Part of a small language model's weights.
Size: 8 layers, width 192, 6 heads of 32.
Each number is 128 + 32 x the weight over its row's rms, rounded and kept within 0 to 255. Layers, rows and columns count from 0. Numbers have three digits each. The size before them is the row's rms in percent of the matrix's.

# layer 3 attention output (transposed), 192x192, rms 0.169, rows 103-143, columns 96-191
090:144063194175070086111148076187114069150163107177128147122131098130133162142133131118127141126168146118158090132182117170162110157135141092144149127167105121141178149124139121152084140174145172092131080137104152139069108123097093146101115138091119153116115124168131101173169121135142133125
109:123127133190112104101095130115106107126146119145164130124090137140135126148196144118125129093201172160147133126170106206146144117131083089157099157158173119255123120134123151178155149125131091084157088090127089087124049130181169142147142146153181089137105203145150169127169216106132143115
103:054184112135156135133096134181165178121103103152162179146165110162139129099101116202168139141112116113091151102166153138115129169064069124182111127138127138141152123084170143143130126148106161121163108104056124099089138148147158153148118094134135110104126133128184133131127121144133149129
094:118114212095127127085148144147158117161115133193112132076084063107124183151115105132171115136132189107101168123065120130112164117135072085165145143150167132123082126123105124148084150179098169100081100142116066121132148128084170124129155098078120121169080094182124116085131147170105143147
088:122124132159147137093128118160188141099083162109139117087068110171123111072177126112069169155115157146094117130059141137102096191095127179139100146127091097150166128121189174165106144157180097096134152162136073135142170153143191166149100159169097097152127131164106166094173120142093175089
088:223081123121156154069106130165145175177094131136093121135144159106102172122076146154121147139151178109213143156144073157137128178177165190110096165139145098100120099184172132097145165106144142162079183112096102144172154161167058154120114184148117171176112132106117080112151120188148139126
096:093135082147153091121161175109075091073106111099150227153181095134150077092138086125187096085064121153119142098100138196133136078102082115092121144150127103088110119103119163139102152118088096084157147099156150136088122121101193119138098087072101130111125171127077147084146126131183189101
094:141116151151150130134098129094135148151138084122101078099125192053168105118151134126094170119172161110136163145168118147161117116104122130150079090216128107076136074121094164185137208119147105140084100110106121157117123110112123114144052197163151106142111091132096115126129125044094066129
096:145095114088157137140127174096135120116150133133111100104127135114209143111162081060155126102118075156067092075123132063109075186162115132154115081104139080143105105143163115102140149123112122133078109158155161191116118119054148095117157127122140175069124115191158161119146184127167095121
102:100139125108144186131221123139113201121070148162142137153168068157150157128180153110147138156157165131101114180120085097131107102177110120167092122102124161138109095156142121156119097171094127105177129077109106206142190103099172157110161144113164159165199126184147145131173154139165117132
100:126096156121201090102112110134118179118160085117164170143086111201110164147132077116079101059077109081105109157171110177078081162132101154102113084192123121083124141165143090149112099094116099122083162137097157147135109138096165119081175176157129113141074129148123124124147146108177073079
101:112074139127152107132083041135148093152135102099097125083113077112104105131132071157098118108099157130123136162093119071063105186106099124132131104123120049133079220119105091117164134138122153145132150098114156116107136100103132110081125130135157175140076141079105160187069104112145087140
101:077134117140134075086113059139147071139126114153112101148139114127110114136115156069144141152080121099127092096096078085091136157106220097123171151169099123116137124185112170090141104092109123112151122112118084131137046167121138151134105123141125056109084139147128106117188155119121131181
092:075134090084098162122141154097132070127090118157164173134145112083130081143106070126058153106106110126090157106178092158142073068083101154117097169145137130123140163154113135143098134086130130098096068115132120148067090111143137132143165154255123092057155133159176103115124185081076169097
098:130079149093167156120092090111127145127098121146117120101063126123153113113126099120111078069117137102151112133125173169139131161123116107195086173209122104136134168107120131207135129106145104081132152161086148127100155148147146118140150131107095107156078203088149155207125087155145110082
092:068031092088128141093112192113122141157120088148115132140101155078133085152146146140059134104092169120136113134119135150150055123157099117061084040127112126164127075168141125202149151143195138134168111149167128126123164114108104084065095105141161136162094063154083108100143146095125114106
094:138118158139088140142123131151124170125098158166087174160193152095155096098105171149120120078114097115131158071170108109112167120097102104191110120066151078124148136121113130119106109130142113132091075145136123158124122149121219172134127115085114128115195107174126105145095094157117070134
097:134134128154154126101114079139124111102161115152112115145184139157071071089121088231136142149116119082164168103150174142146146116136161134125157167126134107137207148170103142124145166134142173075109131159142136185142162111186137114132102072095160162062131074129119101146128022106126151149
092:126092111108103139171161109127155199095169129106086083117139118101150076199175137122150146111126165143085088176084139133083140167126126158123180138093114076095074156124102155105168062149124139169100118119102126153149168126085067135052106108154130062128167149136129173109179098123102184105
102:112094167170138166120112148126098183142073158155120087071110157210165129089132126186007109173075125150145109138085166157145130194101107120154190164128134109105136151111150117170141136123176104149147120110130122141121152072159163137107105143160067153136119137088164128128074116083136156113
096:114114135081142099104140141117063147122137128073160143122093053207161114123133123103072083127148146094155091132083102099150069128121119126136100141129167137150141180108135116094137131113111166104096173096140193138154167148122124128103154159132140130133171140128127127171082166083107124122
093:173150188141086146086110138079129160101189102146135175091100124102105072106184135116121112054143134153126165140135132108127133154160097115132129089137111126181058186107212101152167129148126180096130109131108071122088113178073088113146101132123151186130083103169131084131096162135121078114
089:141039107113081080151142155132090090085129130096130163102148131191102073098141085084134104166147161120183148149114133145104116167118165159160133187158149105109112107103127166140084142144203109075124123166132124143158124118189122144192196104083137117170154046102084100189144148116099132167
102:104130171104107114118133080062086149151125125155116157133160125173124124118088107117130125130134077195142162111199135117071099152121200085204162176127129091084163096144104194212091084062161175099099064175092114115129123101081129099101189104098152118114114123117130085132130148161186196109
092:117162167157096171094141092165158161119130122138171140180136106169079130177080064124212150093133160072163126127160162221127128160122159193139160135154155128132154164139183092154152134086163128253141134129154131117122126131188161087127125138219159141170147134113089173118097129146133106175
120:182102075106097079110090124150074097142098094075141134137074123123120172114111152109159137173126132136180115157101100175127109123123124140203132094137133136097110193136135131112146158150179131132123139174107122134098135189184086192190143133121139113161138107137194104143150113092125154052
122:174080114164056106155171084100141085162127178132133118080099140128161113077098120186090136145045135171144140130110150068130098109099122093165129123112146152145128113117070168053119185113195143140191153225112106176137130157119128145193137107131128104130135101172187093066173121121126113107
126:104106164146144112115099108152114143146151151128124157115115122125136117104104186095169128118071172116124137128140140159136072128120121191086132117138136114124214143155175180133122100109138157173149112112165146100170144139129114138120108116072071065158125102116125142175099114113113218126
106:087155149119132049125153124122143045175190071129149166131120093116111141110155137086144127100176126106105119131058135151125154163149161149100142136158080100162137197068163147092131134111099133111165146137161095161127157196183156117140115087159133029102163157107091108124126101155151148139
118:183116124173090154151128112128159129114113108099154136128117157117105200089091113098100138171120129109169165103055117069132110192082205191155122147121130145132101105142153079092117178146088154106103133124124150153066125106091181110152089144136130162070084125104153122138174145165143113169
114:111113146127064138096146115144107132124142087137182146172137136131152180151140065176132084101125114105180123157086139182166111090157116135160126110080167127135098184107156203096170168178176071112109180090119061176158197170159122132118100123090136163109133133148081149180135119120132161094
112:154090118069100133172150136109149110154090110155115086091092116110157121130089168114179084111128136156152130133119037137104106120172126070162124163072123184075197119138144192129105144101188134149141098062164125158100146092142089123156130137117129145136108173111137124070089083108106089091
116:130231112156150083107114139167146183148126127174128132164152103157122136137136114106179120087085164094122167119158100140142110133154148109090093107199183112141125106074196141173098147121116165157120145151182111050148117107137143102120149131122149159161111097152152139097120110162188144091
110:180158072137095125160101122183136102156068106058129169134095118120073125146111123124112134175181131121147128065144159122104114119122057109142138112155133097144158105145125113106090121121152100111179085176187131204177123099094075161115132155150123155170170071152121159124089098114091158140
117:153129123156107134185125101130150168156141089082129103135084132124101098136102129104066161085135128126157089104125145148108127120131196157125176111087143138183115085137103152086130092086131148156089138141107183117130162150098077057101181104109172146123156129155168149182086160092072138174
119:151168188097143090112142159156071135153104146047089106126190157092134090121105159144143152133097103060142119062138123161189110128155087111104205107117111151092069173192117153182107140165096165161173156141175146119103131081107163144151126107143124097079158165107106088164088116130066112112
107:131091104108125063137147154116125099127115106095173104145165178117143178165178115080122115104135115113152135143148137124136090125108173086104086116144146122143082096121091109112121151115097102123156107213112135157126140163140068187138112196155174114079148107162163091134118104179113102166
117:156146158106102133106140153175147108188095147125096137051114131136118100136111067145120145122100094160129100137155091119105153200134105200157191171177170185172122082089142161163064170133054101181158109095173104148179136064117130138109162091093123118131100147167101171140077195093078109186
106:113118063140090128105167044127095187073130183154175161115165098188135150158168142164147144118148117087133143171091131123154096054179112094150109167151125101128134162064107095135110133134072168106171141082103182181131173201087109152052095095092171120123104122152188132090171135132122100145
109:106074093156107114102108143141110122153132071126163087051088097087144127190089149071152142170218123116115121149192137063130159175095169142063124169129087143110079115135154163157100140100144104133065114137130113093198156094082118089128144207136127134135152167125120136119144147101175154117
122:111160127124142151170143125110142113088071152130123144130095128066152143134124145074140147147139179065164175116098138116085108127104133196121132129069175089081144099148139142156116141121163139133094130140139092082176075098162164126137169187153108120136111066068101147180127172116058209147
# layer 3 attention value, 192x192, rms 0.19, rows 104-143, columns 96-191
107:107110147089141126165129144070165164113156078088101091119153142098132121163034155089100142132066060103135133124134103058104086164127155201096133129131069102106166127094130100097157160176115158155123137149138123135106133125118140158090181112173110144122157167113135139130078127180133108076
099:144125094106141106103126085115107084167157092073126096109130122135021149155122181125159101093166153116198156153114144170135120154210143156099134182184155096155104123163113142078152142111154118091091169125186142160175111135040130157140135196124170101083118138154122145149153095086147083155
099:121105076145059128140092155133128119141120107140128104177119154171161136112113094187126149148146084118113096112193115149134106087149190109123126106128167136124134103114130161108125146111106121085135221151136129147131112165117137140132175155129132079092128104145104175103095128206091148149
099:122107180116109111139101165139091087117135119098144107164113119131071182104063158128139081129146120175183134151123127129141114083165085134166112072148166177126130143142146041120118115062147144146129142095094177141123099103134142147091078100088195116128173161127109084096167129104181105166
095:144156109157101111131109140129095137111135121117116113101145118129150108091149106129156124118116138192035165142139125059132110107094112100118106154120140159146167184118089053125091107133120146109133134200154180161099104105138161086125128132164164075180146100187176092166087176153128153133
105:167128180092125138141121120082110122193128079106160114133152136091158147161095143167158153099185106147116090126122144129115132149141167124175143101112112144112135156111140176111169118135201140140099162127086103149125110150095147109109146098086104190131139127121116200129127077105133128102
097:093106153078095137127149153114106116091127166172173151156180100137157171099151094125114068103096110177155047076032115099096106073054090098121124140103119167112129137145148040141142125132082184154161100106122126122160144143204122119115146097134067193148119147049154127092140139190139148154
102:100178137139097095071160112138165162136065085066113063153151122171106128130163148124121155086157149119147088152130107187143144073125156138146113174143018116094145094160103143175075178071153099130134111116145088098222122151122116154152100126072140121166161134074094101088137124108158139107
112:138102114139086101080130135138148132128145106074139079160071136198111155156117064090096130120139160141161139096173144204118139109138165186167133139095146122102129165156147146135101095087114161160138168153107141107124108118139174146169108130170092153082140100155102125142079104060127187119
106:143139192162100083116105111111112118183079129098156110135142141095137108156153124137193173197137146144136164102097076130118194160144163092182119179140120112137138101153083109110139087172119164176113092050123122144081112154127120138149160127120112090115140150173080168095114129168120155212
113:190107134124124147151173165184134183134174123133135136191078202120082110160133139110135116168125146111096199103169140187151130115146144120127123142094137167186119101091156131135086117171127133127148038145134133109109105160139148140087154146118103069139136133136124113137163162199102182128
105:166178105144135075166055141148157087113142104128122202088110136123136137137141110165105161193123110061088152168149143180156110136177035115145151093107101130103093047062114107135101112213103082119111119126095132121070143090125115095138169110151152128111140144195130126185074126105171141114
096:143097162145126160163115138133098164112161091085093098103090126174140145144172184151179135150160173120143135178067209177152165189145130122162184111154126094106183097168114125178148113148109129177132164149103161111134159135100119179079069113100108134153101150127130165095147084118162123144
105:114151118142115099120111129169089197160154128090134187140186176076085151099181158146130140175135133161092153116138110107138114132109131131131027072084115141106134103112160142069104111114150094172129104131106071151141124114138168113111120151172143131085137143137146148048151101165088094171
100:142150074189147080174126076164115127088107158076140128089127046125130098118149079109113160160126130167159110092100146133148152110132102178118127116116093151141124191142060084113075115118142137127147097100102139075129105130161067147158145107149124156122119173107149124132137071123120036181
103:124130101228171150142127150074128101102116087107116113069112095130112088142125099143132144174128175211100137141106140197174115114149180098085114122165092126121124137131143169137174112168129133117114172123135105087132117123103073101166176187114124122107086160061135141078117089107129124100
106:157148151151113164119141136129128066170106163093161118081151137075116137184133185095166088051183098180122109078064135102128086152139042094120076083132159119106086091116124132090125058138175083136101130110103114117090164111083145137159042123083130143169095174136182154120112184106107128140
099:099130170068117113121093099106165125102130110164176101125017106117075119087172113147113082168161182164146148160123115133157153131114132124103117131162191143110145097125137166182119147159117102075080121164103164136090105175129138074149144116156130107084080102072172091121155095096121114162
108:124094144110123157145139176127158115108111116123085158151202087153082102140141118082143139171141161116180123163175148144130106078107168129074115148134140135127081128161134088080141121135098159118085132131159128138096133105112180123194100128135179107124145097098084108186176132100153086167
097:148099152131115065138144116148192156133141069125096115142098139115136123179137167118185195143102120105110122172161128087126142173125132124097191114085052185127132141119064138165081146092154134142157085141148124077105107130150121154118091132171124100118066116084132082155102114150165116146
102:125082144103107103104186135121100149145130138082135084142074165151128157096102136180108112129130108132137111132178104167146067117116099168074102140091133099150209054178083133113079154148102127117113086124114126125206156040171111113109182131106101107166069145053089119140116131132112171124
097:133189127137141105117106064117147137160167115151085129123157080150118136176122112170164114175145129172083151155100159126118153171137091105166118158094129124110118110183134110086173157129080131183084123081105140171042123127127057132176111175122162140088132172134131104135121150114161150136
100:168136097196057131125104129100134117131108141109126152128110100134105140103139194142102076107112154109100092110053154125185156118116108147132089077162104148168123139143164086075178117123045100143156194157104148166178132207127112142146089161139167076135122138091113157160127121112136099176
095:135124177155181089164151125108137085133159103096120095056180148139139164126124164138142101142142080175127086068095104049131137140204079067126098165184154092184069125106137130124134160202109086051078148153095163121104051123080134168131080085095092133144133106181135138132167128148137135119
112:137132158174138145160146147092169132093166198179148175132175113123191113123142082164114103126183125127146105087082119087081145118089117165066163134134093132186083045097129135096140102090067171131109124093133147078118122074084185073055142133148114168102101155116068173121122162146125094173
111:062152120121211141089140149108125174080123082119119151214165104124105141137132131083145128119161133075111135115121089143146123124160144201055092154148114090143107154178113074180138082159092077135079112098149194092130113116130135144049080140110112140156131155067104142190102153149108115115
126:146111069107078112123155172141130104105103125147147109144128149134145144146119119168090172110178068164163127172115106109139163122164126068122084153123128120140049120129101087120075190121095169092162123124078117105100108115106172130110130144160179206078105159164123111073130134141178118146
109:165058052156131135161101123136103196105127179115113119118135160137117134140041080145152118132098154127121097145173133150159113122143092111178155148116117106149159038164136117144142090114095111157140111099099154148116102102107117128154153129118117221152062085134128114046108138105101120138
121:058108121081164082086108103141132107152129112137136120112116111099163100186172131135110065061118119157119103154148120180121119125184063063106155137142115139137130158140140178168133068082104127156133124127109071073182111117176093116080109126098129134186161098162120133128079125104090144100
110:149180138137153168188120108082099117151119124156125137099126103140162108093140187107144169148137113172139142138169092090072173156114180155121118137165146144105120101133094055198122110124097138163120062140145151118119100096097137177176116142151085118137112158136139085099113153137133114164
109:118202140164137112112122140133121137087200136094120189206197125169127153120137134156110166144163120105113136128101184064127141129113150175107111083118132041147075101132118089119152101057061135088092154182154117101148160118107169109059150118151132065144113087183106112154135178215132162113
114:123080139118114139152126134080128090060174121090134120120132125086164170088105111144094162158148109162106106109122170144179177144065100141156128121053105164120094144177107149114125091136163074117160086118117120180110146140133138172148135117168099144146106132107116113170144108109066097172
110:105135140127066139125143112088132164107163130172125106163127171114115131047147121107132040095108110092090096229108120125146140102147138119141118141128163156101087116126146116165112130124091142101109147095078132088073133128162153126153141144073119133133152124082093094104194154148207130106
117:086100156126179110071170131093141122127136119152116175111125147145159139138181109113141108141138112134113127113136100103157131114128085081126087098127148134079108200108144156117153177114138103119153155102153113140116096080119140219140092151142107145088087130129090081062096079148191107087
111:105074087164116181137102088147150113113145149186150158129084143157116182107161052130130113142162161181152111205095136078101145104113140136129087172099095130136127112089104123110129096130212089145104101059086179141182118162180092116163166135147127156158093104114148125097135190125215149145
104:123143152131128165123092094152115174167099141174063147168100089110093118095093134138091137149198105163105130126166164104108188134150113170158138145120144159077146123126149176109165067090135059151077177078140117117100091064137177086104145100106112148237129083150135107132130127111148133066
120:132088100160185113152157118123034136087137162106229096182120112105145198129132168128153083095141155059143143106120162116165135134110112119100089087088127081105143159129121078134148087169140098053056123132109105113111156167124131131173095149177173154120148128105180123087162064147148163093
106:126107157102135115117051189129148099162165129072129092152144127064167132109095162166145110147086102170112101137131080133133139160091127176129130142129133197129154117099100107144062112160157126112094099144136105116092079067182146091099151178106071117151133125083142123166112169071162136111
109:118142085123140129202164135143140173122113146145139160200178116166101143088111113127098097072113109126179160117124113134118121089125065106146124067127123120133146150132097096087165146091052123147183155126102164169080112137191125156128112057144135170118142118123140108138132096135104085106
109:099097147193120108137164112136098119174179140144104112121198108166127146115104095154118122111100076228089121125114132130213188074136106107121163129176124166186100135113086131112129163127136100112141133140091144155108182131091101108156151065110115097142127186175129092144147136103164040070
# layer 3 attention query, 192x192, rms 0.249, rows 128-159, columns 96-191
085:156066121091172089095103093121134089131162121093144130107162170182120113159058115146110092139118112116138109110149158115103112164123111144113172158141159123117094110126139109066104134150175111168146117164169080149131106148107120158158134097170140063065081067141126167105138171134151122085
095:171183141178124091108101125143111136071154147133171185140153118089117106088162110139188127140141103139149155119104171156162178103101131102136105180114128184140157137129174089164064089167144085105174108157047106154099130116062170167164147109137130093142117148150110086105125101104116079130
095:100107096116128090154142126099127137133138125163114101091146138125159165122084078206100117099087112131158107178093160126100135135080095154119079103118128125137137135130136067109138157097115172135124123094143138068131119157097140111108154123152057149160181062200139093123153104125125119196
097:142168091152088134163143187126167093119182118119078215144095099143135138102204190062142109132106113098084147112098109143146128108079135090141126200092115123131109151143091118124125135083125085146124180160144129124110103098111122149122149172170096135117109101087186085170140160148101113131
099:145144117123108140126120158133126060136167089133125168169111112139175147142133147144127125128146143118101173122155067158148124114093094148089148163127174087106080138061088128085135166137115048209136134122094167098107179098166100081171140092152167136136111120048183105105175127162105126124
089:171114153130156099104113154160140124097181117152178125117087181165127160090102087088180098110082061092165085137145082153165091146121141154181094134113122181119139162102143144106146149127104146144035147188151163041184124177135102093172163148138128110094083112151112082124117108084154095121
098:118110146116032121141136102143150187132148177189173148095099176126116106156154128116167140189133116138163140128109121138161136197122109123127137149143111166103152147103147168184177195131148118100197141030088125136096085132132119139132096109049134157117147111159126109144118137133158140145
093:086103098166110204193094161081173072068132148130118201172132112127098113122134148093135175163184130107168125116100103065175180091118072185131149111176073104138043066109094122110131128155124093100145171115068082062102169136095134150159127095131099111159160054153129074167111119141119137135
093:066142136110174117107069134143144090148106085084110166147134125097131149112128131104121123134093185131138149141191140179073135057183109184114143174145178062126078102152142148206151130132140099166100154118122134121126103055148150133175110140128113131206067011137152154090129150151074123059
090:164167112150154143137116150106165175105140148143089124156162099106130193154115133162163122093112215111086151154075098107132075170122187154152146058167117111096153191103166060148130098124154132054177050118124090060130149187145133172150097120085086132178101114126086169069105104160126172142
089:132181090088139083122076159164102090151128103115155150159101090168140084122166206141125113128101168144110136053055151165103168064098156185108102119122179155140114124138164114131109099150149143141151122195095118147155138127139096167099148143038172108118151113076104115130170118143169141127
090:121142128107162140106146176139095110091140128136132149159179117154124109104202153168060108109130134189101118112120169125156084106158145104106135060129136109141103159111070113117120153139148133075108123206134118149156149097102134153091111117133123100104173098125148082136203125109140131097
086:111111150101179174049163146132180122190149107193096131201091094124150115133103105159108119142135069140035155112085108095091127118130159166169119143191091179108123144153141113144112088116134141166103122138193148170118129136136121144164127123138072173147122125098113148100161077143134086178
090:176186124105173143146102174124145096121129137068111096124097165135133119121087085117068127137142098153119194079111148156183167090201203111132135172128146095167094048134099113146116130082168098119101095171106116126128099117088090116112198149119137160101148117140146088092147170108099141162
089:157146104118133136148116068101073088121058180149157128170128108139145105133118144159126115142167145113170111083137068165182107146118133172203168144150125126121100134109134111101121124158133102087169149152053078145136047104160170171187161096113109130085089112137113165145090135202196143181
110:072139119145145107111099109153154127109121102131104135103138154098127124079051125152124143127178145131141171151168067086116112109081155138104098151169087192134197067166154184092106054125158164113148121152178122131159168115112124090104109149111159147118110111140090138105104085056153142156
087:146172150087150118087119185183174120108102101107123155112181139101094171126182119121140118145113125098190154084177149212094068168163135131145200124090104118074139147129197156135125107152135112155147074155105132141149159131093099206098118095148130106108199133089138124125114055155146136108
092:134081117150216096183108083119120121148136114164079122152153132171149128081118109148155121092103130142178080162130096164158145115133093103106136159129139077110157144140117175183147116082177100162109152157124133101085167075164152046084110111110122136185080111060158097108183107084166132147
094:118062137158117141137125157150071155125155142160063091108149094198090108114156121143113112088099117121115131138136035136150117139141141128155100075207142137146070135094157154122128075151101130106175095105162180111112114115166116151044132070154111149107098133209150169173150149134097093120
091:123170061091141157141088189117104142162094176108135097168117115182189175140133146164121065112159112142120111102169150098089100131097084134166156156040154167059176140132106169121129120131112141112101117129153075120144123104160108160186152107147110181168135161127168102142138118106116104107
099:083169147107179111150165133127119115131111076154100116147158173130187076067191099087107148181125131152159152073060094132154143101148147125107146120186138149137127132134101139173109138107091136157110143089173110074172179108123109136160148158099163152138130128152113037112146141079094118135
094:111075130151114080148118156130071195165178171110150103134125145125169085113090114149103155138150115109167062125080070190137102107156131177139173105111128088149145129133164161137178132102137190185135134097104138137091078192133069120133114135123087105115122109122118129101123171104147094128
107:117105099145166072156161160127143158161096092115124114137166188103154235220104142134147101144123134179120108147136087183091117119147129154084089097170180144190101115147175094139103138181147117103131129098122066172115123165096099114136134149122104115125100144166089164152111116104165156102
092:146130130166032098152152098084113103159167119149166150148149149161072126119124144075197123108169145127158138201106082114112133121117169091123131066117077153144120150145146095120131091093117116082152121089153147178086166173040117070118144155122132182151109169134083178109106132079130083129
096:125158109096160124134183086176124123104135160190053138143176169128099123152065146122212176111107116071133137176196157154133185135124147186175177121165163077124149114166120086120180131114031125130112103174138075162111081151126150093155105079165120071143123118113134158169110052090122152129
101:087143109115112131092143101133167150099094146145131157115152112133093159155084073088115116114176099138081068121172143137098116157127167152122081202160171091163112116170138080083148176122065122096159112119140098148163142144134108110148101097153112128110066139118055158112106136118178168069
093:114185092164120107131069046131148187097182134158125127104133158147164150129130127108150131138128147131115099118165129153076156173163144114104087137102091160133166130105083092117159082161076136126171151093112116103110120111122104107134167097104112156098138215138127176151123133128188171072
094:118111118092142126181124146131151098176142127153083111115117130116108164129170104095155157152177138127099144189107125152143089147138155117063105132148131177135099112095165145063103131107157130160080077091150026130090057114144135103130177117154084108147101110096127130151093169080143136173
092:180171110100142168149117096131139161100084149147067109118119180209117141115139065167104116074124180136181157148158133138116097153089148099183132129063157136158180186136123123086127101077134153179188123074158113166146159141141060104142190098137190140098102132096103171098026089039110103172
104:107096097125152131056097088125107178219143079170147093137086132080161074198152127085122145151128162173090120163117114089073169169137144160161147113124107094133082122155129103157173070156150158141137121085159122127144109136117124094133189136088128148200086138109076121127097156109146167161
099:116075086120080109108147094162143119097107099146147123118151137166094201112101115094153120190134194103123148155102143154113146052124149133193097096148108061144156129146152081127125149103108154101125167080099127178067081137162144150149155165176089181120086147148108144128170091151142204137
090:187138112098138167180197115106163156076166130123125173186115108170152137120115104116133077109082134045163150153063136124125101113202167137113106097130183177055073113163163098122127118168144155133062166146099123109112146160164133066071147167130168100115126138130086069130184202117088121125
# layer 3 attention key, 192x192, rms 0.222, rows 128-159, columns 96-191
095:111057116053162095094075053158126071142079178104144056090161165143119113133042096119093128085122114072121060184158147145154131151116150173099142174132125069114112083145111138108110106118092121111131142110136083092129148133117108167153124115160138061112087113108131171119159126173123114178
099:092144095141095109073140172127142075119108140168140151145146128084145152121168128157196106107109096164124117116107130199160105098083092062078151121121137157172085111107094157118143162129093122111124096125106095078086083139110213163186120054136126089115085122107153087136116144170170152125
099:117145119149108157150111180155181153108108110165121086102148152147148125123073081143130133139108073111185109114090135160094153166146127148082064117138162123134166132132155115149142116083090136118145122081116146155104210128111149073066122126128105145169142146091121147088173115093222126185
099:132113098112095116108124145141112117069164157133102101077065098153138124164183123058145149164148119124155118102126122120093107138130140137134094186150113086171185159079134101124111089124144095127129110125166137149090106116096108136190182095115070159109154123118140138109079169135091137120
096:107202163169099114103139085126147095124234121080202194159164122120125135155131108117077111088140096139102115146171102165117130116096122088152098155074160124149121194096092060085115137150134137174166110160127159120157133153121108132163175169134151169127100125112131142110073130107158057142
090:153169140099165106114164084131133113064174142127132080141131165128134153104122061145149103129109118106142117143109079136183121098145153143122085150128091180154184070112203136117142158076121131100142113109199098099160159139141117113133132128130142134121179157113143110126120103125184179099
101:058084147121100102112181116107124147067177127120132130137076129104139120146164095105166084134146098179113152125094114148116140157142105146158173188156121130140094137134160142127168184172058134140102142059114061125113117117128110108161105066088114095101090160114123148094124110150131105178
094:035130147169118180103137119123112142186140145134175178105127042135110149125084186116104192140150141121135151137180147102127168085107102130115112106139067071136135107144132134127128136098168153094129086114123155190085132141064125109142138128056152115117133119120124114138120157140175148091
102:072151184139177111137098130154136096155138136060100141126119076126110134076140097150165135145103186148080208141138093147092134075131122086101149103171181152095163115187148105145129118172119102183150155129180127116088122119174160120123200105128147142174073098086074102116141212129121204063
095:130171143136148120083108096161110171158151155115137140162092068140126114137133131113170110132146105176086099121128150128155124114113108156136126113082136144152134087158168099114149119132065183119124116177102150074185048104130139136190083126135129101144118107073079109107131114117101193119
084:125096078119152056095100093145121125166103152150164121141130147127097086118139172081133130153140113151126125132072174107153125100105166114086142185115134133152114139101139187138136065098149080171164148187160095107165183180134137163100188129090175157094192110150127138104223142137172133123
090:098117111107162145151181173108110150134093145088126118154175140163073140130193122164102138123121133129137164152084176116179112105120128114085139030132114081156174162107135101102142162231111106085214046124128099130138138126124107107106057105096080110169186084100079055089147104133088155126
098:155145176125159147141171116142184078153069152161154160113067073122118115124104122185133120198096080139059117150078135118097130128152093164168082127209104134127147126068189116208092123109140124128123088077174149159122199120123099157141142137115114154148100107167171130107135115135107105145
087:108066115140122134149122147158150132161140164061089089143128111142116141110145082111088114171112082118167138073145118148128173099152215081138167110074134136170104122179077130148088107133123110107094101132113118128167089081089078052151193099098102185118096106141097090154167152161123133167
093:130137078121140151131138120158127129128096141109098078151171133191105107133118082122120142162136138126094072153065088119104134163130132161176140137112122153111160120084139055110154157153115061185070135071086087135136148177165154132151161119110132125175153091127135114190130114171101124107
101:081200073141195077145145120171210108175084128103163143096071158140108104106065190116105180121159141100156146132152115159134141080085071062121105163135075222143188088097160195127106122143118135105113126112177138104135117101115138098109080145116100112182146113127135127094105097102136130124
091:113106110144131107132155130178126118149078163094097123094157111154149138166090092126172095113104156083107123152099161161120080135172146125090160155112102126117103132156188149101151128102135122131097129155187107219158186101130063090085105103147110109125184123094113089155096042193145221103
102:149089130127158091148098086155122136124176095179107161114179162143131137076104148118166105090110141153196146133139101176127117156088127121120144153111118111125146126175121130164124120107167107131118155149057118104111105121129140088127192137162097153121104054127142101074200103128178110134
098:134090150103141154090135114119110113146115109133105151119143129192142098113164071162103135131118082126135049129140030099157085137092145136166092055151142141145163133140123158184129103158085116087156112115131102177124167099132100133101140096087153107103159138147173086145136089095135122110
093:155181101092140124133129164105105180141135144131137137116125127136102153150195144152112064158121134112127129139101107104111099124116123094140161084038136087032158126095129155126197092160167154134128111118104081109105132099140140144139125134111119149113151102078084087103157179120141098138
093:176162145080193131088134142187139150094123107180117082146154152138132103060188164047108136146116151122143108071114101145112171175121175122166148120145130112160130078173072139162091154145115135170152162147132163153109154108077161103115113189137172133096117084146151029114148169132155115138
089:182130184134146086145118217163073198157143136138130157127125124160159190092107120104128153106073117142130076128126106181112105119122127094133111133113205115112151164131183129095120136105091108163165168083096131163105159189124137129138105151090129095175177158076159141146109182093137114112
109:133100085134138104152113156100092124143103105048088087134078119103125212138131175125116110191177146112148120166109069165157088088174096101082101201167109074175094136117186119161120165136122137150112158133123112172160181118120123155126112131128140142150136099099140135109176129146173112087
091:185165136147097140164172143139121150107090103132143132136136167133086137147177111087141157143193140156164126159139138144162169128150105145102131111152112095150104088137099143081166115091113100112131103073124135161133128130060129167096144185110161111148155140088179142158155119161182127168
093:095180128155103123116141123140123111086108172141087113177181181063062087125107137153168147140117094096139172071174129150153175089140081142107144180143157104054112091164099163142097100107115151142158128189158084141132093180144185113135143087156169076109126055155169170141145131086144126147
097:115152073139138106099130098154105091151153101130156165126160108139125118094134104138094157186184148119126157135132129165128180106155099145111086205205122100144194122096166117081125197123113138123105085099137118142133124098137094131091120140117122119123126064088143160163149172122195145121
102:115138108172106116099120016117160167126129171147127074110118131117159125169127141092113139089097184101118078202131088091152092187148140112087139147121155111125181131166091128131189104100135166155144180136152132168128180156142101118122131180120122136123134185085135110083132105148129120172
099:172134104137100157205104191108111104140146152155078144148122115108184148114143139105158135199191134185105156149103071064154109136169149159118091119097122198154104125137201148108075151122119144149098074147134100130140081121186131101121145138142108118183115102147151125164141148049126130171
098:173160122119157157152143133151146135132103155172118106103114130162145141076128133169111109124101129143164187165157075156099093095151140115131195201140141088126112117064107153119164150102093186199136123163150092148163135094139079096096082124192163160089099092104161087159057077128098153152
094:123138106126204152118106124128103083145127128133157092155118069106179079167193150085058117177163155122107118118137129118111184195147153156133175151133142130086126103173138086152150147167148104153158133080094092139192131145142149124117117129092136150224099121124159127129124150154116105182
094:131066118157081100085095071113117135047072128172118151146140079114131173064099054124176163199140126139148143124095083149095159137114125091199152196169129121134135128148091154167084165096128136131104157110113145129120093099148175181113150196127113156089115188132144152171149097176136138101
099:165120151087116096068121149077167151052137147110159133156123092161155129106111129135102129088134073066149153103180117149168090171154150119125106139140171141078163116141167142125136153174158182124011134146164150098120130125145163099130122118132173183095129114113087099175127173163117072124